From a checkpoint of a small transformer trained on Wikipedia.
Size: width 128, MLP 512 tanh GELU, vocabulary 8192, 6.29M parameters.
Architecture: LayerNorm before each block, learned positions, biases, untied embeddings.
Training: a variant of SOAP for these matrices, 279M tokens, 4250 steps.
Each number is 200 + 40 x the weight over its row's rms, rounded and kept within 0 to 999. Layers, rows and columns count from 0. The size before them is the row's rms in percent of the matrix's.

# layer 2 MLP down (transposed), 512x128, rms 0.0787, rows 186-211, columns 0-63
095,130,220,271,214,234,136,184,220,222,172,205,204,213,219,185,166,200,227,174,222,195,212,107,236,146,235,347,171,189,186,167,222,214,298,251,146,207,107,222,186,191,193,195,190,77,209,224,210,232,179,156,185,172,244,248,138,242,200,151,163,142,211,239,202
091,175,188,259,146,130,207,217,136,216,190,143,225,174,234,192,200,221,257,254,212,188,203,251,200,212,202,282,169,215,198,170,162,149,174,159,266,173,230,154,115,130,217,121,172,190,212,179,239,190,228,214,208,168,271,185,213,227,249,237,180,221,106,274,162
082,195,184,196,257,203,148,223,271,199,129,187,207,216,137,204,239,158,131,169,100,131,178,214,232,110,196,213,160,186,144,252,205,105,184,221,220,196,230,242,222,147,170,230,119,220,203,177,232,185,191,188,239,185,124,193,147,247,241,127,200,226,184,234,241
088,244,267,202,225,226,226,167,175,249,152,160,178,85,247,218,114,229,213,161,222,170,120,237,202,198,176,155,178,188,121,167,198,216,109,181,158,251,129,259,140,176,273,202,230,186,221,222,248,265,179,169,153,189,192,156,181,171,194,211,153,184,255,154,167
115,194,227,261,133,216,205,183,227,220,183,104,164,280,185,228,182,225,188,134,223,183,211,198,234,205,199,254,168,195,209,221,267,166,178,143,203,193,176,127,276,175,204,213,190,198,200,213,223,181,319,202,180,210,271,247,223,239,258,205,240,178,173,298,159
095,192,198,254,215,191,226,207,151,247,170,165,159,286,255,237,193,206,207,236,232,208,194,189,188,169,220,154,233,254,209,245,169,241,215,220,247,214,203,226,243,238,227,196,214,122,202,168,217,267,173,155,249,82,291,215,141,174,215,182,203,163,171,180,180
095,217,241,224,185,231,232,162,213,193,174,211,255,185,229,164,212,152,291,158,158,183,267,193,173,156,134,194,211,236,198,172,255,155,148,162,192,167,201,173,205,154,191,173,262,212,165,230,198,260,195,163,156,206,185,144,195,190,202,217,183,166,208,154,152
096,210,161,186,194,187,180,258,246,215,180,241,168,137,198,148,159,138,182,164,208,204,225,216,223,123,215,199,179,221,161,232,206,195,239,220,223,290,187,209,184,203,241,220,201,151,209,230,195,94,233,151,137,228,235,200,217,176,207,132,135,189,272,164,212
033,181,236,126,202,227,253,207,221,266,294,245,219,198,194,173,218,174,192,214,191,188,232,168,294,276,218,220,231,221,168,113,236,182,196,222,177,251,193,180,218,175,168,184,231,243,239,161,210,226,211,199,233,202,188,172,230,266,131,86,188,188,257,232,252
105,231,148,213,153,244,258,307,245,276,131,212,120,153,173,218,216,243,238,231,193,226,191,192,212,186,148,262,167,165,254,214,170,190,267,164,152,257,133,212,198,145,153,234,252,179,155,154,151,201,196,191,184,181,191,183,266,163,162,238,184,262,188,233,209
084,177,249,189,288,257,160,207,236,185,113,173,158,184,215,180,253,211,192,262,208,211,195,242,243,131,164,130,211,251,227,243,174,213,223,239,231,175,231,118,165,196,236,170,204,155,137,196,165,246,217,197,227,228,170,266,228,196,212,279,269,168,148,197,224
098,202,184,218,196,163,176,218,214,230,195,162,219,204,168,219,151,246,204,228,280,187,155,224,241,134,192,265,179,166,190,168,176,268,252,205,185,185,240,201,164,134,166,262,201,202,133,153,140,132,222,228,219,206,211,238,293,189,132,222,225,238,228,155,157
104,169,184,209,199,259,211,184,208,235,288,138,196,225,165,275,174,201,231,233,181,192,209,176,193,179,228,242,151,211,175,187,154,238,238,202,171,214,165,188,190,220,125,236,247,229,173,188,142,197,112,228,220,182,184,242,217,216,253,197,171,271,98,292,154
105,249,194,101,208,233,131,179,164,223,186,183,193,195,161,191,181,194,205,152,232,175,214,176,176,150,188,186,187,165,174,203,169,243,162,223,160,267,250,221,162,175,232,190,187,267,153,196,229,154,199,197,209,263,162,230,218,309,214,191,212,211,114,271,254
098,179,192,196,195,201,185,274,100,207,264,178,122,144,269,111,164,287,167,182,187,227,197,200,231,202,165,188,174,239,203,178,202,243,169,181,157,223,157,250,152,187,239,220,100,189,236,203,165,111,206,204,245,167,259,212,164,156,218,167,169,178,282,207,253
079,222,219,149,118,221,227,221,230,189,170,278,209,223,171,229,165,216,161,169,200,168,160,262,193,231,142,115,205,218,160,263,227,241,210,162,158,180,233,212,261,169,258,236,172,240,191,216,192,190,170,177,200,156,88,212,213,175,188,107,226,159,183,202,151
103,231,144,159,111,221,221,181,153,215,212,240,221,188,213,215,247,231,230,96,180,231,187,157,177,182,204,184,198,241,177,174,133,159,230,174,207,229,202,209,208,219,158,198,217,223,247,210,213,158,133,163,231,164,197,188,164,144,176,228,182,245,216,190,194
088,225,228,176,164,208,216,128,252,201,213,192,273,184,216,243,211,189,248,203,178,174,220,155,241,209,186,234,142,175,189,181,156,173,153,190,192,264,176,162,187,163,146,153,224,242,242,193,209,279,149,248,214,248,247,270,289,160,194,224,218,210,196,240,247
100,162,165,204,235,202,222,213,240,262,163,200,217,127,170,218,187,223,132,135,163,208,114,145,135,206,159,163,268,206,192,167,151,174,195,126,235,155,163,194,237,198,135,183,180,210,131,156,145,141,150,190,191,226,193,264,210,159,164,262,221,265,239,201,170
090,173,154,184,226,165,277,267,230,247,166,213,147,214,161,186,216,233,215,261,141,137,254,148,261,150,248,184,237,147,234,167,161,180,174,218,181,215,212,141,215,203,236,136,198,145,191,168,148,158,197,183,68,187,129,159,161,139,278,171,232,198,128,186,209
136,215,218,159,183,183,202,192,104,208,155,213,237,184,235,268,188,259,253,175,188,194,157,269,114,202,150,187,206,142,192,186,241,222,180,206,216,213,172,192,248,201,148,208,247,173,124,172,254,237,221,204,270,355,181,268,213,188,123,164,192,162,114,215,206
093,173,234,246,161,200,187,172,224,171,204,190,182,225,172,188,204,129,214,232,144,185,261,166,138,170,265,276,135,182,236,203,221,165,187,205,217,119,153,191,234,167,176,102,236,122,241,138,233,261,174,217,221,192,213,199,210,199,233,314,242,218,162,244,206
087,284,149,190,205,163,230,141,235,189,250,167,169,188,188,175,193,246,208,191,173,218,123,266,291,223,205,163,234,245,190,184,181,269,205,177,238,202,161,264,209,247,214,214,219,201,165,178,150,166,113,279,176,163,198,177,183,135,231,243,153,156,270,217,151
080,241,241,138,163,191,192,155,235,196,253,199,252,170,232,180,126,158,259,174,184,233,279,169,188,190,140,208,185,193,199,166,178,230,126,147,159,249,279,155,178,273,205,250,175,216,173,171,218,227,210,137,217,146,193,187,240,271,174,241,175,100,202,210,205
095,216,205,161,184,188,162,248,254,235,142,202,192,145,215,238,185,225,211,214,186,195,229,233,244,244,191,200,234,136,225,174,236,142,165,232,231,189,173,141,226,186,193,161,226,219,198,192,204,161,135,161,203,239,206,189,179,217,171,182,159,170,258,163,212
101,213,134,242,189,191,170,132,241,224,263,249,192,214,226,189,184,239,233,242,196,208,191,193,178,170,187,195,222,162,199,177,152,214,189,260,208,265,220,132,193,241,232,270,250,164,199,142,239,170,201,155,305,120,214,182,254,195,233,181,211,202,236,170,165
# layer 2 MLP up, 512x128, rms 0.0782, rows 187-211, columns 0-63
100,212,255,174,238,256,185,202,228,221,238,268,146,238,207,189,179,211,180,163,198,163,162,164,131,174,167,187,302,240,190,243,200,166,204,176,121,248,180,204,205,216,202,202,208,211,180,203,165,229,191,200,213,209,86,210,236,211,130,155,210,176,228,150,284
085,170,215,204,185,160,240,190,98,205,287,222,187,176,197,176,103,223,219,222,275,244,207,183,171,285,254,206,190,206,254,155,156,287,197,188,145,208,204,158,178,228,205,161,254,174,194,226,169,205,215,163,224,203,257,222,243,166,138,291,223,214,196,178,121
099,166,170,224,168,187,177,208,209,202,194,251,210,265,162,188,265,174,196,236,176,267,235,157,193,211,184,249,225,237,218,226,154,209,298,176,273,183,288,113,244,232,158,195,151,226,148,155,158,133,235,232,249,170,185,199,202,271,161,184,232,236,172,221,266
100,162,227,178,284,143,204,200,182,179,214,234,236,188,186,196,219,165,247,166,185,233,194,216,175,202,207,237,281,184,168,137,181,203,249,179,259,177,229,192,169,233,178,201,239,250,191,221,128,252,152,148,198,209,180,105,199,207,162,184,167,211,224,117,216
090,161,213,259,236,206,154,188,293,139,165,203,233,152,159,238,258,198,230,209,211,156,215,199,198,225,269,273,211,225,168,92,166,219,156,133,214,198,226,248,195,187,170,209,140,227,201,187,247,232,142,213,174,294,146,171,162,221,140,149,213,136,272,203,197
086,192,188,178,161,216,122,160,304,139,184,149,147,185,161,178,172,176,192,229,210,183,196,174,248,251,246,221,181,166,210,192,133,208,234,270,194,226,251,222,190,260,228,177,220,242,194,147,192,171,189,203,221,177,211,133,209,243,175,163,190,204,166,273,249
081,182,165,211,192,179,170,263,186,212,153,213,216,178,250,119,146,227,152,237,294,202,240,151,241,202,140,201,223,212,216,157,232,188,239,162,284,233,231,151,199,227,177,212,235,230,173,235,199,264,220,187,259,193,230,175,240,207,222,223,247,171,247,221,208
045,240,225,209,226,248,154,199,118,167,122,139,217,159,197,205,217,255,218,188,161,142,150,203,149,98,180,214,149,149,184,289,210,225,246,203,239,218,221,217,167,252,223,220,217,114,202,245,222,177,234,215,143,233,165,191,148,156,258,268,222,211,105,226,224
103,183,271,170,263,196,159,123,155,140,244,227,310,267,236,183,151,144,228,183,214,202,215,184,177,220,266,130,251,253,153,185,230,221,138,214,232,149,271,215,157,262,236,167,178,236,234,208,264,200,202,211,235,288,211,184,157,255,246,147,243,142,201,203,256
090,252,195,171,130,163,299,143,191,234,279,241,230,237,177,258,165,201,235,175,173,218,188,210,176,338,274,205,172,171,184,172,172,193,201,191,153,232,174,293,253,219,164,211,214,253,272,214,237,156,194,196,222,172,214,143,220,241,163,169,141,246,259,206,150
097,205,205,185,228,205,248,175,183,221,218,257,262,205,245,238,193,226,194,158,175,193,166,196,222,178,163,161,200,189,219,244,184,173,154,208,195,186,207,81,198,198,207,154,223,249,208,213,216,195,210,136,316,257,213,162,231,174,196,147,221,243,156,204,220
111,235,203,190,177,175,216,191,220,284,124,247,185,192,225,155,242,230,218,224,230,165,178,187,232,209,194,128,196,210,224,135,273,147,149,157,202,183,206,292,245,187,167,236,140,195,240,189,251,231,256,200,134,259,224,199,176,182,148,159,243,163,270,184,227
098,222,197,229,242,139,181,213,255,193,262,266,199,197,275,239,243,200,203,257,194,151,183,220,198,198,241,231,292,173,119,258,237,202,219,281,185,179,198,204,170,231,156,204,175,165,202,222,230,241,190,156,159,187,208,158,203,171,162,200,199,286,244,165,231
094,251,198,234,170,217,207,162,242,208,176,174,286,333,250,260,221,188,214,89,192,255,186,153,229,203,181,205,177,173,252,187,189,259,222,231,206,99,216,204,201,184,202,182,249,198,169,218,159,171,148,234,198,262,160,220,206,187,234,152,262,258,174,179,160
091,200,186,195,267,169,182,214,141,242,218,160,183,194,244,172,154,227,221,239,212,157,239,146,131,152,252,282,205,210,166,179,201,220,185,203,256,244,179,224,102,208,139,224,179,143,208,106,206,212,217,199,224,217,297,151,178,218,252,278,179,240,169,217,255
104,212,219,203,215,163,218,192,266,211,196,198,216,282,235,204,158,161,164,249,193,240,206,234,231,233,195,199,191,177,242,214,278,253,165,194,160,165,218,193,197,166,274,179,203,185,177,159,250,210,213,216,156,192,205,209,245,218,189,151,238,160,153,205,163
085,190,208,215,195,205,161,248,178,195,235,215,128,214,186,167,111,192,169,208,225,253,189,285,184,172,222,222,286,223,232,213,206,228,264,154,191,149,210,227,215,244,287,222,235,169,195,190,175,174,254,141,198,147,118,125,190,225,182,180,177,242,204,175,201
109,233,210,240,132,167,191,169,185,157,269,198,215,255,216,196,171,155,256,179,189,170,283,241,255,152,263,164,149,170,165,223,250,236,200,227,144,240,190,207,184,185,220,192,202,176,219,238,240,215,213,235,248,232,255,99,141,233,252,116,179,95,170,239,272
089,239,229,238,154,191,212,178,185,179,252,189,230,179,242,271,206,174,185,176,262,306,210,243,173,268,129,199,167,215,185,211,176,219,235,191,229,243,195,225,200,153,224,209,246,279,201,229,234,246,202,199,310,221,207,209,250,247,138,199,176,166,269,267,168
125,172,183,187,171,187,152,159,216,138,152,219,191,140,189,126,187,260,157,182,258,162,153,197,213,209,214,203,150,175,228,147,218,182,177,177,246,160,186,182,260,189,229,273,234,188,203,199,167,228,313,263,222,238,223,235,174,155,234,218,210,173,210,167,162
101,228,151,226,202,187,171,248,210,255,184,242,183,176,195,141,157,222,148,219,254,194,171,199,224,256,140,138,212,221,165,141,141,187,284,231,211,257,213,231,180,212,170,211,198,233,146,227,124,148,223,187,190,164,195,152,265,241,175,177,161,179,291,191,158
094,156,190,262,151,201,192,270,133,211,187,293,186,216,218,197,129,156,186,180,230,160,313,153,118,162,167,169,185,210,156,237,185,124,185,187,183,224,251,140,190,174,194,168,155,190,236,195,207,229,208,104,252,196,193,177,220,298,200,162,252,235,150,220,244
088,175,196,222,252,216,235,180,173,244,201,197,224,240,204,264,160,208,197,203,206,145,140,224,242,216,282,201,188,201,157,261,216,198,217,243,212,213,181,251,174,141,167,145,183,195,179,145,225,204,162,249,144,300,181,174,157,159,241,131,177,268,179,211,203
102,183,183,240,172,222,205,144,187,148,248,200,225,160,217,198,230,250,204,188,182,222,164,181,177,172,205,231,158,248,209,202,208,225,248,153,161,239,198,260,123,233,193,254,163,164,230,221,182,198,263,210,171,164,181,163,243,155,211,242,234,198,158,293,204
102,226,197,231,253,189,231,226,182,106,155,135,181,164,197,207,233,116,205,198,217,241,224,170,244,229,217,168,199,260,201,233,219,219,212,234,198,143,177,250,205,199,143,104,166,193,202,188,215,229,192,201,134,289,172,190,167,160,198,212,157,177,168,162,231